From a checkpoint of a small transformer trained on Wikipedia: rotary positions, a variant of Adam for these matrices.
Each number is 128 + 32 x the weight over its row's rms, rounded and kept within 0 to 255. Layers, rows and columns count from 0. Numbers have three digits each. The size before them is the row's rms in percent of the matrix's.

# layer 3 MLP up, 320x128, rms 0.127, rows 183-219, columns 0-127
085:127099134151121094111146174106085120102115147182193187136131136119137164125131141115148153130083132188092051085197058138070128147115172165141150168154119148127118079148094123189156059077143101151108088156125117145152101157078106127164132175111177121105083185125132147157123075118116180152106139087170106101133116110095123123131086107148118142177134149105088075103085092090139096176170
078:159175131108149111134120090141196132123120116132101151146180096091107120195123186162144093145147226162151142144133111103221176115119168125100160084143128100109137189131136178114151165072107119087143114094119121086109167137145145147091180162108111132156198116132117195153117163156112065132160153127138143156098094152126131139222157117139165127108077117097151137117139107148135084178152
109:088154112067156128191086101136137173127169121103119179129114153115097111154141135158155100165154069137200138096121101091117124100125109116106131148097148111121130075103094149090088128166069116090148071171108119151169157160152121128129107156103094140186099122098088163161155078132119184139118121174134127152101099085139077170131173115083178132125163092123075148129158122070084017147111
102:115086170157100134125125161127107128131101105129137167141090098121157142143097161112093128168124175186125131075014154034173102118163091091182089129164081126176137131122141156132127149193179109155132124074139074146134144165114157178074144119139161141111130112115100166063116125131146119110128147126171146153113090112131081128157121165216123114127145129165158109048151114103149088139107
101:188157134152115094153140145103148073135116160128137167124168156087163149087141158132150139158140063120072107127127106074191166124148134115067131118110101118106142116102153085122131144177115097182077145115105145157168112130060087151134137143109126065132122131171140132109120109081099120173160085112148128147111127135112144163178098090155056052139038182096146154074143123180144175158179
092:123140146108115135083150167074128064125142125125085122163081126120127104110073169121079103153161144183110129124149146099129113158115052160086156141158072173137176114117127088097125140152152075099103069081118205138121109129134140091173087095088084112131089125143137101079235121127158137143125133148100137151141163070137146134150107112095152160130150103105131170156145049108063082109093
101:165168115133163130079129103122074136156122082147133073111112140125163124124097120149108089128109123095118172178170176201076130113141095167144158093146151160129106159126129114096094115176113217128124094149138113090160152130146109189133187072179129100090123181133186057159131149107150142091094179094105161067183149122165094114183168105128135190107108129116160142179115155124159123101150
107:121228154103094115146112129096098109157147136187134131145123089056129123155133102170084111113111166148070126102131059135123161102140135151158081094149110142137074140136078171183147103099123155087062147090162142100135129142144137144138096127134155118130141135098131107101197073125112122120128099139144107093120124113142130115149117078068161203142112178200199066081137163138119125061097
108:175065111217146149123165120125124183170131149082083151141156162118141132096132132174144104132132127100107142113096115101096144134132139155120040188116132122151117132164115153127114113122082156111091156120136136085070159094073107101190161181084137086117148081070140153114090089094126120101127093208088107135177136096135156131064092121147120105129064129072110184167162141108139109134171
116:147109108125149178101131129190119150110085110157149092171070127197135141141173128140109076164103141115157114141113184137082159119129160131077165131108075130144123115075119188112099148157154122089092197092090119114142124126175162125168125133133143060057118164109089116128145145147163168098126166081146105090157147164119184134150110113094048113116115118173156121152183070077106058141109
111:171117144074142144104136131045134126103117124092130130132236095134175096145132126201117147096141132060105163141116126108139138132129146145150170156168146133105119145152174072087116167150060129139162173141126119103146150120160049091105137125175145121138127092096199174087090084112125091158058115116134057113137118107132092166076132095092167132121171121112135132183094178148135111117136
102:153057108219156124119126116128121166145065100135135148113119174133111128156119115131143114041124136095047131111086096110161158098133109151085140130155161138067168099153082107126128166133096142106112150058163159151083097152153148165101119133190117141149175081070069142117092123123078118115133156157125104127159076064175122110154160135150125181115141149104128116083158094119083165080096
078:098158167150116107140120127137171135119180140147084131116100087095123055115181096139119142102156115138153138155083128179159069044120131096124114165106110108083108120110177098193146118135127141155134063142126133140073116070115146105156158172098128150116160104155180149109138115164186136146167177179131082108114104070119137127137103050145102089082159107063150121154072105084123168072107
121:147096141080102144122089096113143120173083154060151133117153101160086098147110117143100112070151139190126135041179179048169152123119136121114125195158132124123108111056125145141151170190120109111137110129144125172129098127153081116139092118096159120171109080138151140117145101124058086079085128207102090107165102068097134148104154092137185136117127185119142131108112163125171156141113
105:128083103122125090088159109145126140193102148098108133137111137129171115093116115124111128103124106081122159126161163135116142140157115128089082092124130124132103153171156134111110098189162134159125153090139159133106115133056102140112207124115063102148185139132125124123152180088122118105156100092174250162111112103076092130119155124165053124076152112152144120118136206131195150205171
094:195144175141081126082082121114103121074142155092116122132115097125106144100140134085090119087125123097073141204166132174094121136123105084087108124122152181154108135141122078099133152102132134230136151044155095126165151098082106130113161074156103139104090147111164086096136168177205161123128104097116121132144136110146153097164087126102124094163038141087148169112133098128125109149093
092:136121074152114179137159145105089100125139095092151120141172153116156136119054059124156096112128144102156125126090160105149144124120146105091117079054128146136093129128136146108176142137140107161183154093134127165117056130097153144172161077157116155130195125127113143080079128184158156195144195081089136136123134169141135168139199144170097077076104119130121138108137097208173153165095
110:091098084146160213141121144133178101190106171092126191108138142086125103096132101175133101172107136124153128115130118094135162102124123192149141090149071120116139107106127146209158123139183112106133131112132171160083129145100101079093126150162119124121177116162153121191146129160104112129130158179065149136120099063110101185170154055135105131123142121146152185200130060136124146076116
096:070125120162135189108071132153159083166126148142165072179043155139120077128108117071115134130144148096081118149156146076166134067147125119102156056121158150108117169099127120148141160111145094142126107104137125034132187060161157148103142116131090107165195116152116152103095115081140117084152160172106123165140163127164155078118096110162114118111144124142098132190114134205130144140129
103:123066119117135086108118105133176129164136101131167177133117175153168193118138153131110105141116121147160094110126134119120127197085105072097090156128123095094117098173160079149134107152177137186074096155107127179124121143120198053149161100179125105175190074097167155077065101133128082111118084142110181093134128105139098107156186089110097158163082115098117132105106090137124153084130
104:202111131150105152140166143093132196128123110091126065120147121146144113127158108160077103119113162136156112128107185126142146116107186115130125107167139160169134139156113090136166142103118123102095111188130033141120099140142193154199140119119130125088184120094129129115064115131149106118075101183200091155137161108144171085069168160071097133137138111136116093160119079074154162198114
082:111140161144146084069087060149103105181107167099148161123133143161152149131132124186168123122119114131154160133149098070070115123166230107096168165103122149153132065136129153161117154112136164110101158089076123164133154109073151065128209137154165148113108122146136105125153113122059155117155145127107108055158116120166143165122126150105134145144096088153146118172119187174086081184135
087:109106139048120157097127093167152096168074128180105162114125150170072125080072121159112138101086126120117108141117114104079137085170128092097146146126121114163132156090109173152113144127123146129090085154170111124133170179122182114096102086121080136177112109076145094166148052153156118140126145112103164133127124155129152123183185201088131087132142158192140117152068119135185064185155
089:146126117158096171121093153144160121107124138038085135186138111136138154126110087168156086095150109149207124063160167107105146103155149124115130149142109146075165115121108154114118131144150183142143149088180085114094140135188182121136166117119092135159161175143104049120087106178110143080153120195108092135106111110171141165119099155095128162163193111070169169086109132180144127114074
087:124133188110074085131132090117094126125115179084146125142140167114126116121121134172146129106105153180237074179178098134113136137173147144120081127146110166125134159179126124102112065127172124043119142174124160109204177072107076158142150185144049148137112121133177154110122114118113106131090151082166143109132083132145081142103105184097151148141140182129153103107092122121161121144128
102:151103165114143137136118219124155120102144198155165168115123109134139127142181183119133134146121085136122136146113059137149104143136198106083208130097130093122128163145066095136119155173120083100123176111122126175164159171103128148102110085109136136118082096139111117128021142173132146098103133169211197064136119144127122133133133125147122112149169122096107088105061131113127183147121
090:114117046171098159190113144147106062117148131074105154134124075176065116157045159117155120068051175146099143124178112084165187151147089151125109167108122173126113109107107143161126102061093120101131115132097094115106188089187111141129133127152099127120141159134117098142147175174116135171134151148164124146167136085096109102088156152124132102134175136136169125098162117148182148087165
094:105168124107140089158191138167164118067126099171114120102155139085188084123123141119112113179098060189125130122131172119165074159106192131127141162160077077162169094154094089122122098149069087146195086135113141133139163149133140099097127155139090126120070160160072129139124140077144121143223135135142165097115101137101071127160117091146133171159134097127187144088127086106123124155100
104:154103175162115096099100097178174149103145089082128106045085145088088144089119135111125124108132144171124141176174085173084187163139150100087108143123179129111187172160076076147144108143111137130146135123116184145200124157093076110131174138132136127136138105122122089140154094167089120168095101061189114175150103152110164106155133127133115124151183114152174088150088130133162192085147
108:117126200146111188168140136090122098118172075102117147108163143115165159164123041174126160124109123174149150161136149153128103169137167120139089168103175101192177109150139139162143145114081099108134097145150165110125080112109099173145115118130160143124086155117097114085113153112147148155153143126114156114110062105111198105071148189123093152108146117032180154092090142121059173159134
102:103132133112102162075177134124142119142091132198169155135137071089148150157119141113172150145093065084154129130141151131151146157164106139161126128154127156172135096086161152146061072127142169121108106076140152120104166145110151145203199163103110153161170149172181052135119102138092087128090138143095107157161128105111102129078074154149132134140093108132058099158094149184153062169097
096:124117114140122134100111160131054125158119124092108103111056129118092080089118124154111117136102065105097140150139088082165160109124155165158120158144112192114096115181145111054078142179168205139087147113162153171118105198138184125128092117088127174155134139085135105161161081116171107160118103097128081131147184084122114156124087183111127147105197161159085120139098113150119179087105
091:076094118164115136157096077074106170115039079150144172143158167158173112123154160195164108122095116099146157144084122138116142116122118112094161166146111107168128140081160094135113065160098140127145123212150069110093114115104140039124165162201145133083133127110104111102076093162127123158124151117157195111181136139093072097122145189129124122094093174123106115115108133145123133100129
089:063093131164142142149102115116181120098111091117136158078173165129172103118153105120124140213150140131132111159112123148089110134128154147141185078158105092152174158167118155097122137097123104179218084189170063198070115138121158106119079188140194129103135097103119149080131128110122155103125082095124090189098140106179139135168069099116113163127143088117155132129092151159120127104138
103:138083106097116141143184083109147118211125132126108140195164152133154104188160164174160143201146095123150150148132138086114196156159139125166079090079090129065089134139113127192151086102151104072109079137113113147130128146112123097139101158180157065129126114145145049090123146099150130123122107160147161127125109084204145096110168103120127106134095083190115124165090120157124161144089
098:106106108174126137163152194165157109163091162083129126132078078057135097110106081131123161113087175141148116183120224102113086140113059127127135123174128109105146120103143117164110180107115164139180161115143090108114133074170100110174140135171103116089116113117123123127143120184096176149172147088126103137180133113147157091127176093101149160159071131178138131097126083187140189149078
099:098165087140086153163096135155125150132113098110093142126066110140144150094155123103102115149061155161192093214202157127121105151116184061204108117139148137166125119149158153159125119136137149180122095151139123124163080150106144150139156157118150156158072158135110134119151132162136147149182128133092142092146126145163210141142138107154118124075194164075147121175095076065183113153102
# layer 3 MLP down (transposed), 320x128, rms 0.121, rows 183-218, columns 0-127
087:103139068138135093134161145146137102116103123099154174131098151074139099159138151138100074116122112125100112142091131157097086148151101159179129172090097185090042086115058115116134075092080128108118181112152168131156062069080103130130149134138133182183130092065156145154090116164082161179105136141169104069132084118119095167119093148137160110131175173107129091153101126134091157159165
088:142120164118088090094081163116149074072101144143140180095122093108100106110115209090092143134136162173169103169114080175195140176135177119097151118135091042106130150134130157110092138109152085163137091128132078092123146091184100103120069119188118141142163081129076155116132140127166118122123150080161154173161141119162089161108165153107171097175118111133107132083123089116140112194158
108:146137146095191105122163083182128107093145110070149124144109082158181147145098123086103126091104121133214185177097101112169128141088102133147080101129066032111174150099190111148147133154154086104152113130121167123097142115145068157134087150068095149112170131134180093088126108122142188119104114116128091087142122142151139148197118102157105128130119135136149103135151208132125161141074
105:141147091113126145149143129117120177136139132128143101154186133095185102081111114129144105138034088098132144172153054141143152129125123092066159135106125115155066183103083223137204134129113143117126081160104134124088081139150142145078137148185130125072118159102151133104140179126186175106130153128094113148110096130105118067096125127106175113142117205101115127190086114113156087140096
098:079115197173187107076105133131124134133176072135083113089085116127075136157131093097094201107114128119151136146141188151108128162097105166146147101157138051146104108084102131136129130168086160143148174048111147150129178130161142105168111172137145143076177070082129148108143116100128110090160120099107189163198159136168145083157176139093146143108085116168108139167121155101111144130117
085:113081095178079131126098128095110174109061131143152142111097083119139148128178124134134103132097105110181132108202118096135108172147177169174108141127135178202067141150095158122037153120174139083135117097115107161105105182180110118105162162106101135147119124121125146143110130095154139126114065088143136125094096160105038162125088129122141106144201110105150135131152169169181167079116
096:120096146086084129130144116118087168099092183122138158109143071167092110091196187136066102114153140137142132120072058091155128137153162146087175143120094236080157121140137099126157074098126140143141178103113157188151111130102174121138085145051122095139076127115138195107072136129117117129105060144173122138094113132100094166103099139131147112166157148142112148086136165119152145115129
113:120075134166175183172123139142151147133120128134093123076139111173084101137123141079168155128178093111160129179146157153128051146125131095124153148103165105108159100131171143073115117118166122129162112134123171179162119139146121117090189123120142153199107131117147146107094134152177112100190181117120140139118160155070163116125106132192131089131147102073022184164110136097084152097196
109:134125146133130109130115177145120143105122098131183110106147131076143117123141130055155196097102159106141152094084124194132151141144115096128097115133068090158145113179192159153116156129121075051154147132123114138172169128160152109123189169061083103132130138095218120098145135110145070079116135144095138082110082079157120173163159099191079124108083081120141126148127121149108176108173
118:149090105095125133124163124135121083179146152113129117125223167105181096066156173114127152123077137077217140106148096145139109136150136088169128099123065146150136153145135131149115096184126177116115142095142102231127141159128112141058100118086109140126079142123175149085072130142146115085128141173143085118091124131127086115139129135123160135155104131055188116172159188094099108131127
108:120131100136135125136129122205138149131117141188161118120041108144092139147116105123098124134176105164112156122086073136093181098170104140107120108104124052115170108111123169162125144086192102082144113089061091147117112104085160151130036133112117093083163102164070142145128156167107187159141113169109179085132193131109148130116105124159084088149112122126124145071139067147099172128114
105:188135125121114153136070149169152088074150049208123089091081113125147072106190144134197158183145202114139095093147109143089098112153158147150144215147124084083133141151139125122082129124183111119141172124128063133157131184101105152131113084131135140128204135121125171134090114111095150118088146172155097146122160124100087156164100122100098114141078109156114102132107120126133160133161
081:105126096142137093134089129081161164084150111120183103117128130115084151131154100164115090089111153099098098144145121088157122154118170130169152100119124012113203099118148118138104128127119064146180128084114097114130137064180161111161181142042180189129125110140124145117107136114090116138169135099133145123110081122113148090155076056084085115112140165137093161148061140149166106099097
109:147064073066038145093146112147158207168092098134146092175131202128093112082152145154145136158128101130108140093128109124116105125163122130099156117135128032155156071143135118157101104169160124082166068185130129133138110078127140125133103157136124138027135097101138149143106180114142130098100054153157099121153125106130093165126097104134151144092138181150156188142122117127120126140121
103:162192167173151203181146175142120122116141143104135131148164138136095151113139182092152178100116145157141073176057091133101112102141161087133132146087163087085184182133096082147075120128144102123088105105147083107127111127174111106130109079144161195077147181167105083106188088166092153172112127200137113105106133131173153144157147085092119131086162112120103136128115134173126143100135
092:135123151143122117126136124133064092148112131140099126139101142116141117136119127095072188118126117088082177119154151188111120108151153095105118123122157255171183105088129127110151156131148140155137139106150114169149119078085129138133122090088141112159104110160155090144145140089199152146102164116134177162107160166111188066125063131101147101092158104134119047099144121120099123131142
095:184149140156106159149170126113129164117121156096096131130133111108154142191177183110108147148118084130107091078159205146163131141145152099171107129096150161199144114179127136184108130107110108121131160118112120116104086166112142126074165123134136114146130116171117055131120079146179074083126124143120142084089158182126231164097103132082104198111141171118137130218125121112159111134168
107:126164156160134160148142176124155131118123077170173182109171113074115110126127147161091062147150143162101128106163139121190157131102131121113093110171102082081144127112145115118148065123083123103162170145145156163125133113099091106119125174171101107086160082105174158147100154094132114160097149047101156106143140083076129130195176115110102144177176127163171152176158136200176105061111
100:143098142099127206108135140125149078136121115076147113123107140145168107146112092116090089176131150095171123120186075123128138084110121093119201112116138038106124127149149119107104190100105120178135126150147160037171159075111133111155180082142125101099219167146147162107042132083152129149117113136098114152141096134156124092107085101123177115151108077132086123150118115182092138106113
108:119107139122152079142140137132138066125142169202162184117124097100199140119114076128147054094120142155130129133133150082075142117092173088101151135092088099094128151193163150130129139159165134152077148103128175117159138137129184063179091161150139076072123124181100100086145108141113132123157066140100157150190093112137178148131166101104106154196107101129133133167066086112110148149129
108:149073089120133099123105152121142158164147174132103121174144166150110107188087118155145130184087194113121148145079146104096148123135088116188108135151094095113132154088146177142109147150078138134101197149140098142172099193189157148100159117092136161134072136133151139156079125093114128214184155113118109079063115106141118108162139145106101075145158114116189134105174173075112080145165
081:145125137156125125110084102125154164189128191129154133133104164178138063116190107135087124106108114137150148165137159097131141152177189165186131155148144068182135028154133109156195130140130113153107145081169110095183134112111138114180115148082063174165171094128137133108111159108118090139119132150188097066126107112112188138118124114144096096119128089154157138164103185132189143109143
084:137115121104155127093149140147156163120140115119136156085151125151130065108156105129064157156090159166109130091097152184119136123068094164126120118143116000145077129174054178144142136162107155115144107174105113164139159071110124097079119067104128114104155097164128115143104107143194104138153092121135163112088148114130099116097125057127150125125148141147116109118167124101085122186120
085:096076142156143171151130138097196111093119095125096149146128137134142154115131097128137092104114122123171130088176059125106106165125126084169144146112085088132140180153186182086124124159071182157132156115093171174072160124106177117104114163158148116045101135121101060114090107183161115158148119142154126070131136136112122158129171104113145153147178127172133180139082185057080096144147
092:119067091091143162134143143064069126164187142136182107099107160094160149062130161147095107181128138094178161107106131114068100078137154123127145101143169238143121105169110174157135174143130108124086104108167096171129130114129094160110086111209138159052135184124146114131070136147136142068160123132161120128135105105129122119153135087146148128131077111123152114144129185129123118071157
091:136123063080133161162105124130140107133131093110136116127101090136108151144172145127125115088083101163113099112162141139088104099042137108088092180099140069154189103088132125126117143066102195194138127172141110077144133146149146126140110130110141119169220094081106158138104126199127158090139126132139142170151179120074101048088108127097126149116086208122106092121113102108153105088143
091:113110144097190149124084098118135118108142154134116148139099084091107147125124102157176098089118149148106174184121155071102162155186127080103124066165153162099132082109122145152126086172110160192093130095141035043107125110119125161132121151142138135107071116173095128132116156124078076100160140130127081116140132166161153107166114144098076159117113091163065187119158171083103131074160
096:132170121185142116106147151086162086131154181094116125144098099094119107096142103168113092155148159142106118188118111131174089196091115132180109168102131103125162066126133110151160130109126175157131120101113194125084135104147092131234083103153093119079121126144110113154203086153134131082098073145124123143139153101121172124150089164148103161127084084163142102128089217155106176118155
106:122148081096114154154110150076094137059091185147102174141110137141187065110099153063121136135062108113104096111140140126135104123091106120087140122131137096138140117117156145080032167136114124159124147054107134146142141083165121094169147166045134189110119132158120161176139094105200147184113215153074159103124158098124136103118157165127110133146127141088124122126116161152096148097117
110:115123131115162095134090167102157162140144125156129161033123063079128135122094211123195150201100145154115110102110203122116110160110091132112119101179117040134137052149145074123119154105136149139117152093143118095130119125139123159155134112156153120143168172125147082099152160145128097170148100096129074113105158138097095098135130108134084176138115144144101113116174134171119062139215
105:105116141121113149172077109135094145122133136068113083130126138132151082132137133064081078097076173158086159143099120063110083113124150110062052128096137156152109167138087115109088111167158097118127110177093125107145164161146139069111116161138124101141127147085098122069111126137162143103170095107151170122130154106176141094190141131067136142095135142078149142084134092103060095113226
099:121143104123129147128130112149125184197183125069104124171134130161136132091158126096135131101157133191215100167092135099091113086131125121130139130133138184134128097152083107128141174191111149069150177179107153171164102151078170138197110132094117121191161187127204134126145163114132154169112158128075114068155130137116072160114081128203136109134107143138140107113097173154142126097098
095:096158099165175142146102113179072140151067141124162161070099101093174106136102136142140102111077146124077105100123101128180143192109143112122146103130114152100126171162155104103126100151138073141134165142163033139074099082150144108168169151174157037150100108105092139152115168138116098130105191144066141073165099145097063082110146112106086126143148129142152129089113134099101156139109
088:115179173113147114129140131098178090118141137141142131137110118143106152121134131128093144149097098050161090124146136121119047119086119159121139191122139020159168150084113114167106096085109180110089104082108109065115110069138152147093091148146046164169121086128134115160141139086129158175136135139150120144153146091137106122137139069198143127147142133093133126136097064042082128163143
106:133158148105118142100107121136151170138122157150169148155134148122157163111152120081091133065110138133202148115071117155172074085194136140146168091105104065178193140098152156158134091111112142105153128103140071123129108094136101119139131122115122108094079149061176161078133073079123094152206097183122128138156081076140155148093092105167129135115080144142120149133160131027130157145144
099:075104129177205122146099162150176066149202176154144116148096115048150132158132160123128099135104158149114143143126169142115125152139102135140080088148124035049148148149107116148129142137090120145186164106111132110109147122137121147136110169115086184136152126079112124111122127188105122163156126082116141063166111095134107070143157121088130148103092139175068112106168185139104174080154
# layer 3 MLP gate, 320x128, rms 0.139, rows 184-219, columns 0-127
089:165091133145117118082129208145110163137143137105090147194193139131094127125180173142183114101202196090126158150105104110171161079107159126083114162108137153138121063150166112142143169181145126097118208138157127142158123138158158139169136170100107123158128190096117136185136176117158126156142154145137081093099083130144141097161151166190162155114098157146139108137121100154156082088180
122:172125115061123097103120161148115196164090159114133142131110116154095095161136122119112054141167074090189157145135169115121120109124124119150171144123197144141111124137107153129074116067067143116135129187101082151152127190141224121121114100079096118125113181061127178159137109125116114176095162174161161145181164102147073132071124127067137101131166134129097127153134118106152095120150
100:127163151069104127115154069132100106184112119131160114146117140120154107113173150120078138065111111070109115113175078138141119131122182128148118091106142162130089140174187099119098154139113175102091151155141160153138122142168147136119105095086105143134065111144190164111144140159096126126073074129099135118193142129077166179076120147071143042087111156120144140177198160168144127090191
101:180155104103067124107194151127093125180105131105115170134142147177142110137079165113179093121105131159071101103135119061187152131193137068119089100110091180122189124154147084085097113098142087100087105120107106132135088081106095159085126202110133081139119166125130129122132139133106107179130098128143071095144114102124140143129086116110087088100167174128153150103192159162155058115149
087:089132139119124150178114128130069176134091089101145104089135087162107148118164083136187126142073144099130130118145095166161108114122212153156092115156120122160098180136133178162141127108112171127127129097173160164136113162121107140114171146166125130107108189131184155147102153116139138077103148136166096080113118230121054102156154150222084088157149147116140125135129212136136118175126
099:195079155085056114127110146123113155108194172124135208145115075138112099148136161062128112145128124105159115086106103110096121110128129202114096171107122140167105106127130134216172127147146066122075206142151149181128136125106134073097072173098144148109105116093155147117167096151125154162166131158139135164092096127094115148057078166146128072140146109155101124098129086125131155120126
109:144139160155066101119087118099093162131087130130142097072151150112109161135135103112092143092092110103132171168165131164124158142115159114120087185130180169108083088102068126147179158142100158158098132162144127210195132108129168105145135095094145113188085149081104198120152110161079159145095103123170091180143148111114118137122098161133109174163186151153148065063082119086093118110144
107:096113096123109132060106075175168152169117120118100112178148115138104105068126188125153109144041139090153180136085130145048136122135135097121085127096093129169108118101152112150131096132134113150106143170154172112125127149101138134224138159095081151124154132134099101134105133192120129119041095176096145115130094066147121165092157117069158107054086087141150140142117123149132071140133
108:119093114181067126168153098074042132121161184161130162114179134106104093137130155123111132112103123149149119117125117096116131102134176125144084140102181183112132094177084095142138134168063181136141120117182168200186111132096087157137079149138116144165076166109138116100168103145091162131141089173109186143160120127055070179090110137115169146105139169115140108112133087096139095085140
096:122096128068118119105102169014117184132081111108121127122170138126100134117097149109158094122132108152162103055182099133102125148128143123125111193134157149149141159168136095114119114184106095143178160161126183102133081120127099150151127132139112137068082116094144160143164180152072119174113095102129037109110166143085027176101133117102085153118150124112154155109128130135164091103143
108:079090109136108083121082119164097114102142064150139187143100107151093118075145115130090110104154084127111072067049134080144109077084116123121114112173133162137177092160145115169110136136124074116126171137122100090124145168126110158098153127185144176111105162153153157137122111166097097147127128154169120117119153079211034129116142132077121151098088156165102198152159134167091110114098
083:167096163117114091125105169171095177098190102133141149127149113113127055138166077191128129075073140170156133155122073116129103077114155089149149187111136157102140123122135100169126091150080095132165124115105154163145135079129161162142162157081106148097121167093132120065177071122158143144186121130119103061134107109129117142117078075104099071077182160096126132164094085102107163123085
120:131119116126123152124162124097124164112120112133125115152137191099122126128197087082133138134198126130157168116111149111214120138130085171158154151110146129172128128104176126136106100138153128081092170197077161113121049114169160138100093127105088136072095154097153170089104177091100108110109078121132141136164104102128077149127173142161082197092140180106100198137118143208113180142127
104:102096125105124108106105138190108140133107119173069138107149156164152171167135091165061173210085108129105118100188116100110135150103141122121147126108128171110078165134096141108206112160111102143127131086135125208123137156131133171158130162091102171160147108082115148164087184098120108133093132156177152098111116098116073168090135190164086113102172139144113147043088157085105096110136
100:126162047104118117156175185094088161186138118096104147130150125096120129132137079131135124145133114094175102081108147097127171122136145170107130112143116138097165107120155115163116148187093121025069135205119142114145090129165203128191140100099142129135124150141128135143179122051118145143137146149170115130133108154107080154133123121137084139160136134136088143151112196211155175078185
091:156132137094101155147088136132107193077154160134167156059131146159182112153184106102135092086124109120148118096169077085110118151142132122173125085168165124167178093079151085138097047145113127013151111163078117060121092141169168110146134108095178173139096164087138156108111118090118118121128114099128113165156157174129065122112142129158108135117108116108149159144097119107105098151181
112:146150130099099125108154239166131161172063091126171164095130107147108103132137114118107143170141118134114145093110170094122173089131143136162166089172122145144169132174116107134139107162099048053142142162150161186117134151067106131131171140146117162196154157065129156118152154096111150147097095107073159127114114115082122127150152099156183146141187161146134172159108102132209119096137
097:176125138095109149107144129139108058151124104084114111182088145154138114161142093073112158186124144075159072109172108115128122091108119140115199113117153152198137116116138137161152137108103135128086107175162127088143159061172139131148106092176103069105174145160144183107097108071163109135097110162153079150154096125207072129119084167166102131109120103156090161156094143192083158148120
097:104141123083108150085111148142108179104128099102068099124122146156130105201171108103110105168153120120120162165107132126022152095149118114135097150120138162094118128177125034120097170083155162087163082149156155173154139160104108166126176123134055136182181157060145183120118111101124131094118119098094097115130133101140117152112114127154149139069167168099203131114171110115171129098112
117:124155166114122079155149110144076123149132181122126175177144193196123184168107108128130088154134088107135129129079103113097104075116154126186116155118083142177062181154072137125083108146104140134133169147178113131161110166121156138110117112120121162119058139125098137133158127137143156135153103159180090140162045097133111174075120213163112096118164179095109138140116181129163097181130
080:133139122098087173048080116108111115146101139060070135164157150116082114120117127070139120148198106083182120142158120063123104073129106125070116124109166160124123138139148125166085129121178143116105115081169126115079142133146115150125149087124126140077143104154081131100138137128063143119114084110101150138140161106156185091145126143157072145078115120131212160177096165224095146108115
085:153106164094150097078121096156122153181118146182124118117127162135112162103113090136146145137155126118152133172108135117103113127107117069106085110117113142165116122097106196116083165168103166104081140121138115116174099225086125145143107069139069165105064178099186110149186104148108118162149157061114180125142101151135136104159123121080118128099181161155181114193135087136185083176161
088:157138141155100129136104100174132140104123096069109130153102127104141087173130079085103147134122060110148169127189124147101154115127163144201155133198194172096162133148076152107117156103085153095170178142145108107106116143136144141129086165077047133178112122070143095102077096187138161118120167150127120113116154103124156169075135131128193139143181116120161175060083149134094128139093
089:107146113156116163125114159159106163149070111104102171134184096180091105168147195103096103120134131110128148089066111130124092151133165076140154163100123119164127155108108124155136149235102126125117124112142139172112045148134242146112086128097177128090075151104079121087190110194151127126128149169146126123120143153087140156141083160153115160132176113135083125115132124155094107089147
093:110097093121130090119136140135106142124164167110146140128097049163100137165144177116138184171112133081197151116069102112162077175130170185106184087113139117085054137121138142087124165191108087126149176080141129167169134102138176161145127139144126126135062141122141123073118166120148149109087066178183135079118106190142091200123129144150116083127135125118074124109137102163133110138104
088:119105199167079093179089131152107109113127125096173193118159104145122099127124122133119128105112113084130077166106158105149149110126091219127176122103150156138117056103092114156159153106099102166144109109114086142167092107203156090150111134137095168100038150157193118125171142121078099210148161095195158106176157150089160114143146155133108142146135151138127120125149094129146164089132
095:123178100148130093060166146117098154109098125131107094181140143134160131131140122152107101181116092133137088094108186108174109150113095170122098099098136146139117092139089098132141123133137105141157101178036102068094107157161197150119142147124038167176095192133101149088156135177183062132135087201140118116151155140177056125142149114163103112107107145144159141130151110178156117107127
112:162114123100126053144109112058089129110171119133100147152158178177090135163160171157132125110100164102160188072089135089093185108125157159103106136087138137178116114175150087167123098179084078117118113172129135122156106124092121181082094150228128078135119166108105106113125138153088102119078138091149126146122118065185087186143113166158115155114135131147116107127147138081118087158167
111:179110201091090154113160164118105127151118080072087121156140190178146139153142077113078090117138128082110158144146139211107121095125117159120138146094177177146146156080126130125156189130106132159128105187096141180161130129112095143099194169118168148110133147144149169085090164097145162118156141098160172089065118167128157149110147148126155115066146137126209141078091143128135168137089
101:153105118117111067130125115158098141101143099082150093121132166155174100139206183135160096127136150156113117148139087104183096156121135136098062119090114161123099131164110115110084083130104133145131075220088165072151103124061089146139185121162181104121096173116120141103151149197126117114151101073174179084116164126128121160161102127106104164066150097081125097108168117089131116126185
095:117155116144104126095159174115120169109134165118180164164150092191156102142214166083145147087136174127157120122066150125080122098121195137171116105116175147178107049115138091150138137147112056104143146151125135145174093096105082130191122134098155105137055118142154099096128126157116166090124172207152124118141090111147106125111075119170106129142097130147157067156092142148121074098158
093:140134131138076088082107089127101151111177108096128066123142126146107130128119166077126124116165108070148137118088198168075118074149153120131153156183143155130137098111084051158053104073104179143169163175133114072148143129070147153121122164086141165146143107146141171122100106157194100163122099087183137125139171155136136120094120128130168144049086134135089122070137092110179124145133
090:109119112123123102129158102073106153102119077074130116128188149119186080154154124055132134146127144147131129118140175125070130135152173138135165119077131173139098120156086153091191141147116132180162158210145082200130039092092163105161133185104162129135082174141141138085155140101080153100091099097141067139146157145167105130102107120187131133091098123134143103184123173152105135097128
103:188062131065095145141121186079107124189137143114078181114151138106089129116123122166072172128159117153129149097113141133150168118145077105139120135125123162148103127109112119186134074159147132112144111108142099167131128135169099071072176167089127100076089180147137119094129195055110103165127122140211151194147121147149161100098126142103083156107136105156093110084071126181159121099129
094:091114089106121079115143213125096108141121178149109150123063101123143167154124116188155116162096157132103123127136182151132097118123091121159137103179097151134143119138130117220183143131100099128216150105109087141152133106211109119147176179141091173098085158096151149100136135168111154144162114128143091086176117060146111147141168141132169175135123173175117174095146120117137119116050
099:115172087089120140137091102165130111076129115173101175168099123146107158092142089091089117122112123179138118178163129109215110146143126115190120098135112137191082114100183123145178079115191110150118068097145157132098130125108130117099154132167141131100089194151147123091142206162152136116188103145100159147086143164182131108128166082139189144134105153109095195164127094117159111167091